From a checkpoint of a small transformer trained on Wikipedia.
Size: 11 layers, width 448, 7 heads of 64, MLP 1792 GELU, vocabulary 8618, 34.3M parameters.
Each number is 128 + 32 x the weight over the matrix's rms, rounded and kept within 0 to 255. Layers, rows and columns count from 0.

# layer 6 attention query, 448x448, rms 0.0388, rows 143-157, columns 0-111
[[143 111 131 160  77 112 137 109 144 145 185 114 152 112 187 188 122 160 152 124 132 170 133 106 126 151 125 108 123 181 174 115 164 132  79 166 165 163 104 151  80 102  75  96 125 137 123  56 132 171  90 178 154 109 134 125  68 155 111  67 123 144 126 118 209 145 107 131 121 112 116  73 149 158 169  93 105 144 120 136 121 151  71 126 161 144 117 141 118 154  78  84 149  98 136 179 132 111 157 146 149 117  95 103  94 112 147 178 188 126  98 133]
 [131 137 116 138 130 110 132  90 131 161 134 142 145  80  64  82  95 139 158 152 164 134 116 100 117 121 120 117 153  78  77 134 124 116 177 111  85  98 103 123 123 110 126 117  97  90 153 107 110 130 132 127  67 162 151 154 164 108 175 154 131 146 170 132 175 118 177 158  74 122 130 171 103  89 113 133 176 170  66 168 139 134 198 159 114 115 149  83 122 134 139 108 188  98 153 151 149 107 147 126 132  77 126 119 167 127 138  99 151 147 128 167]
 [105 131  74 135 148 170 151 174 110 132 163  47 125 111 115 122 131 156 144 124  91  81  76 126  97 172 153 118 135 104 121 143 158 163 128 162 103 181  75 141 136 224 140 176 122 124 129 155 124 133 104 124 102 175 137 142 136 145  84 156 166  96  98 104 142 160 141 141 145 108 151 121 182 135 101 123 178  99 145  84  73 165 133 148 112 110  60 107 131  37 166  87 133 190 128 112 172 123 165 161 105 119  91 108 167  74 143 130 114 170 129 164]
 [129 143 128 100 147  84 160 117 108  90 175 120 115 161  71 128 121 159 154 172 118 143 156  98 139 142 111 172 104  86  86 120 109 132  94 186 156 158 117 127 156 113 151 145  96 146  96 224  72 111 137  88  99 194 115 143 112 150 137 126 133  83 151 158 142 128 114  52 137 114 145 147 175  95 129 115 169 103 130  60  74 201 111 121 136 111 136  77 164 112 121 121 167 146 132 135  93 187 136 121 133 110 113 171 112 128 145 155  94 142 163 133]
 [132 124 145 147 130 111 111 165 158 144 180 142 147 112 125  99 142 135 116 152 167 116  92 104  82 141 100 137 120 117 130 145 130 173 138 133 199 135  95 100 106 127 142 188 134 163 122 112 164 161 102 180  86 102 133 155  93 150 111 106 127 165 127 137 122 100 178 126  75 110 150 136  84 164 137 120 125 114 117 127 110 109 150 153 170 144  97  81 120 137 102 125 122 137 139 148 162 101 128 109 122 131 121 103 154 131 100 121 170 129 133 111]
 [148 139 138 146 145  81 144 118 170 124 154 194 115 138 103 155 155  80 106  75 100 114 137 113 130  99 115 151 122  96 157  65 114  96 140 174 132 153  93 103 157 155 107 129 113 108 167 125 130 129 146  87 140 150 133  74 114 112 149 117 113 169 127  91 178 132 135 120  98 112 185 118 111 100 115 169 142 153 157  83 180 148 166 157 118 131 125 160 125 120 115 132 119 111 147 145  99 152  88  90 149 112 136  93 107 159 167 124  92 149 147 127]
 [136 181 134 158 151 148 127 152  99 123 193 125 163 126 121  87 126 115 150 130 146 137 136 112  94  63 126 133 112 136 169 107 133  91  99 159 119 140 122 120 129 127 156 144 129 165  98  86 179 180 140  63 177 120 117 171 132 104 146  87  96 143 135 165 152  89 148 147 136 109 128 119  79 154 157 147 127 155 136 139 118  33 183  91 116 137  96 161 129 111 125 102 108 144 114 124 122 111 155 136 126 100 149 138 115  91 128 122 144 126 149 157]
 [151 109 152 142 110 137 144 131 173 114 137 117 133 157  91 129 166 121 131 111 124 125 142 179  95 143 139 122 128 134 170  89 104 131 155 159  71 130 105 131 104 139 132 144 145  91 135 166 132 101 162  80 109 143 100 120 150  68 113 139 156 110 113 146 152  64 180 128 138 138 150 174  96 103 134 169  52 172 137  91 115 145 127 101 140 117 141 145 164 120 160 192 126 109  79 110 154 102  70 133  79 193 100 107 119 156 143 161 100 160 166 120]
 [129 148 153 139 134 155 196 189 157 133 152 152  96 121 159 164 106 114  82  99 162 123 159 122 175 184 134 155 130 137 115 104 131  95 129 145 140  93 141 160 165 152 159 126 146  93 143 190 173 120 104 149 142 127  65 131 148  98 107 128  83 118 139 150 107 143 126 136  86 114 128  88  72 118 107 130 122 108 120 146 122 120 108 111 104 119 172 131 100 126 165  91 173  87 146 169 118 108 125 118 124 124 106 150 126 128 106 192  44  78 159 120]
 [ 99 114 105 172 133 122  90 141 150 130 140  94 134 107 204 116  39 184 103 104 163 162 163  89 162 118 140 157 142 174 128 131  69  96 115  97 143 165 117 111 129 130 162 130 139  80 157 162 178 142 114 148 161 130 139 103  97 126 114 113 130 114  99 105 154 128 101 106 141 126 117  94 130 189  85  98 140 126 121 104 142 108 131 169 153 128 136  87 135  97 133  89 122 137 151 157 116 144 160 118 121  97 170 110 149 174  91  81 154 117  98  80]
 [176 167 111 100 129 157 142 106  93 140 116  50  96 162 100 148 138 144 123 128 135 118 138 139 124 151  88 128 133  91 118 129 122 106 106 161 154 117  88 176  95 103 103 111  83 114 177 127 125 134  76 109  86  98 175 172 131 124 158 152 116 135 195  79 106 135 136 165 117 147 134 141 104 117 147 109 134 122 130  63 147 159 111 118  91 131 149  98 126  85 101 115 144 104 113 122 125  91 163  99 145  63 102 102 121 144 106 117 120 109 178 114]
 [161 122  98 137  81 111 147 134  94 180 106 105 117 122 117 156 151 164  98 119 126 138 132 143 118 144 111  79 125 144 139 154  93 189 113 145 142  86 136 124  97 145 120  92 113  99 136  77 136 168 140 129 141 126  76 104 202 130 108 153 123 175 110  89 147 197  94 144  98 182 116  89 139 112 115 155 114 112 138 136 164 126 126  92 109 114 102 102 115 158 102 143  35 150 127 135 130 101 122  92 118 122 138 105  94  93 121 115 132 128  83 211]
 [118 117 108 139 104 149 122 147 126 129 166 109  92 110 103 170 134 112  66 139 121 119 103 160 129 138 103 116 125 152 138 129 143 145 158 121 156  90 145 120 162 117  82 127 146 141 115 130 111 122 125 151 132 119 107 157 172 172  82 127  98 151 107 120 204 103 120 158 148 160 134 126  87 130 174  96 129 177 135 118 140 141 111  84 110 139 198 178 128 113 144 148 137  89 117 130 121 134 125 137 131  98 106 115 119 133  83 115 161  99 144 135]
 [103 165 133 121  99 130 211 108 149  93 139 201 126 117 166 146 154  93 164 120  70 155  78 138  83  79 162  93  84 141 124  90 194 121 152 183 127 130 111  78 155 140 105 196 130 123 154 105  60 124 137 125 110 149 139 126 147 167 133 165 132  77  71  96 122 104  82 138 173 120 125 131 105 129 106 161 145 160 134 189  88 144 140  57 118 164 142 174 147 145 138 177 134 151 122  82 110 178 141  81 133 141 143 154 149 129 137 109 153 138 153 122]
 [154 101 183 117 121 115 151 122  98 128 145 136 205 148 132 128 160 130 119 107 100  96  79 172  99 114 136 136 116 157  90 124 138 188  62 161 140 156  73 182 133 176 161  83 112 181 129  80 153 139 159 115 127 121 142 157 148 154 142 165 121  98 176 118 173 131 140  93 125 111 162  92 102 132  72  67 132 127 143 132 128 123 126 145 135 135 153 139 124 156 101 154 185 141 171 122 139  76 133  93 142 106 115 144  88 125 149 101 153 124 197 163]]
# layer 6 attention key, 448x448, rms 0.0382, rows 143-156, columns 0-111
[[102 135 150  88 157  68 117 136 120 123 117 174 100  98 186 137 162  70 153 118 105  61 124  63  87 126  90 163 197 158 182 141 141  90 101 187 172 169 114 114  97 157 102 100 118 108 140 105 123  68 168 119 103 103 120  61 170 145 189 122 127 121 122 179 120 155  92 105 126 122 154 101 158 129 139 182 132 126 163  97 113 130 114 152  84 151 142 141 119 117 203 111  84 105 140 143 142 109  94 114 163 155 107 127  84 169 128 112  81 117 128 133]
 [134  99  69 157 114 126 123 102 135 115 182 171 165 161 108 189  94 181 113 153 172 121 124 106 159 138 139 126 133 111 140 129  70 147 150 121 178 147  98 196 171 122 165 129 110 137 137 154  95 170 157 132 116 120 103 111 112 103 131  97 123 126 128 163 200 108 100 133  84  99 113 128 134 164 109  93 154 145 166  93 167 145  91 116 121 104 116 130 125 195 140 175 157 147 187 173 146 121 116  72 139 120 119  98 132 109 138 110 131  67 166 114]
 [127 109 139 100  90 148 186 170 119 122 175 141 118 172 124 136 115 140  47 142  97 154 150 152  97  94  86  72 184 125 169 105 130 106  89 126  77 136 102  84 184 166 128 125 114 101 159 123 100 108 125 132 112 156 130 193 197 150  85 180 167 108 165 168 120  76 103 139 159 197 111 124  83 112 143 150  84 116 156  85 160 118 182 119 146 131 108 110  59 112 132  98 127 142  77 175 102 119 200 128 112 138  46 121 140 136 100  92 138 175 172 107]
 [145 141 150 105  90 106 146  82  38  86 105 128 130  80 101  98 148 136 122  75 124 142 111 133 141 123 112  88  99  63 105 121 137 175  75 104 132 126 119  85 133 116 149 156 106  96 172  97 140 170 116 157 149 117  92 136 132 132 128  96 136 116 159 113 133  76 138 137 149 102 156 190  82 120 147 107 100 141 159 135 158 111  71  99  96 114 116 179 118 146 156 130 143 163  83 143 149 122 146 149 115 111 133 194 118 126 135 133 102 138 155 214]
 [144  97 172 112 122 126  92 104 114 142  95 133  71 120 100 137  95 147 150 145 105 109  94 105  92 129 155 158 142 170 113 124 139 188 142 149 142 131 133 151 128 114 116  93 124 148 122 106 114  88 180 107 149 108 104 102 138  91 161 104  90 140  91  59 175 158 105  80 120  90  94 125 153  98 165 151 132 116 147 109 110 123 111  97 152 118 139 152 118 126  85 106 115 161 114 131 150 149  70 155 131  86 102  81 107 169 122 133  84 101 149 161]
 [153 130 139 155  90 141 121  63 149 166 129 163 154 106 110 208 138  83 142 122 170 169 109  45 153 118 161 172 137 170 145  92  91 101 168 161 175 154 155 149  99  94 165 126 158 153 117 136  85 111 105 119 152 149 103  57 148  55 142 136 112  97 189 126 112 162 166 157 126 115 159 109 162 143 163  83  68 145 136 106 127 111 109 121 112 121 174 110  95 116 100 148  92 129 193 122 176 103  94  97 178 114  67  78 145 186 136  73 125 112 104 107]
 [123  97 135 119 123 112 141 138 125 136 140 135 119 146 121 122  97 105 166 108 153 127 123 133 135 116  79 136 139 123 135 157 139 142  42 125 119  76  99 128 110 157  95 103 161 125 177 147 193 161 101 113 132  99 133 133 127 135 172 155 120 115 183 157  92 126 143 166  81 137 102 125 225  72 161 100 166 129 172 109  76 164 145  95 202 148 132 118 150 116 124 137 168 128 125  88 114 115 163 148 179 153 139 129 118 113 155 128  59 103  76 184]
 [156 118 162 113 163  72 146 145 110 131 184  83  76 139 156 182  35 145  93  83 141  96 135 117 200 146 132 183 150 164 113 187 129  98 121 140  80  92 131 140  94  58 189 142 134 112  86 172 100 117 125 177 110 203 142 103 143 137 123 141 137 102 113 137 109  83 157 114 182 118 125  85 107 109 141  85  89 140 100  85 140 107 170  76 158 130  85 107  75 198 101 117 126 139 151 182 159 127 108 106 118 133 157 151 154 106 151  94 188 128 101 100]
 [ 95 153 111 117 134 109 148 119  83 113 145 182 157 139  68 137 163 172 115 136 121 145 121 113 145 176 170 124  92 114  82 141 143 173 164 176 124 113 139  97 161 109 133 129  75 125 119 108 136 143 105 119 121 148 146 141 108 131 124 117 147 113 130 141 132 139 127 140 117  38  96 215 175 153 126  24 181 127 120 159 107 130 144 167 182  95 214 136 162  92 155 163 187 119 116 129 181 160 118 112 151 161 152 202  93  67 159 115 103 169 153 108]
 [154 103 118 165 164 176  82 134  94  90 114 148  94 155  87  90 140 145 160  61 133  88 150 122  36 120 159 123  99 169 143  66 117 138 189 149 149 194  76 136 117 101 117  89 139 112  98 142 136  59 114 146 129  98  96 105  82  74 178 107 113 150  99 114 174 107 115 180 153 132 141 163 128 125 121 173 168 137  96 165 125  73 124 100  43 116 177 131 150 128 151 138  72 142 173 157 189 152  63 144  84 138 119 104 116 176  89 151 116 191 129 211]
 [147 175  87 129 102 100 135 139 107 132 141 162 160 124 179 107 131 141 120 140 109 158 166 137 122 144  97  84 112  89  58  96 135 159 153 154 121 149  92 167 144  99 153 114  94 109 105 170 126 140  96  93 133 117  98 154 180 142  97  81 104 137 102 120 125 161 112 142 144  35 114 151 120 164 173 139 167 111 126 200 190 114 103 135 130 159 124 168 120 165 122 158 134 141 103 100 125 116  75  87 136 111 164 181 137 130 177 149 168 116 137 118]
 [123 144 175 150 116 121 104 148 112 118 142 124 151 145 118 130 166  68  67 111  93  97 182 160 129 116 173  89 153  99 148 102 168 146 107 121 155 138 107 151 206 189 127  82 154  91 171  96 171 110 112 117 106 145 123 142 177 110 186 138 166 103 135 154 161 126  74  45 122 145 141 126 109 146 178 153 132 150 153 114 143 199 161 147 103 117 150 113 146 127 151  83 120  36 149 113  91  66 141 135  89 122 128 118 172  97 102 140  73  96 112 113]
 [ 92 130  77 140 165 145 176 157 152 127 138 139 138 135 146 164 107 142 139 149 135 155 136 111 136 123 114 114 174 131 171 174 115 126 115 140 115 113  78  93 164 140 151 146  63 141 155  93 128 119 131 155 126 127 109  97 163 157 103 133 167  55 147 147 169  74 112  97 129  91 112 138 131 159  80 130 160 117 113  77 114 155 131 132 158 170 103 112 122 152 140 124 116 123 145 138 126 154 123  98 197 145 149 142 137  85 161 112 140 108 156 132]
 [129 104 149 170 129 151 181  83 170  83 108  48 135 197 138 169 124  91 102 157 140 180 122  92 143  98  59 133 167  95 232 167 190 128  96 144 105  77 150 104 123 151 142 139 103 164 165 160  53 134 113 124 161 131 159 151 152 127  90 148 123  59 110 142 109 127 149 158 126 120 123 139 146 131 139  74  80  87 137  79  98 153 136 127 159 132  89 126 143  95 168  78 121 122  68 109  62 103 198 167 142 188  84 143 148 113 110  63  73 101 136 129]]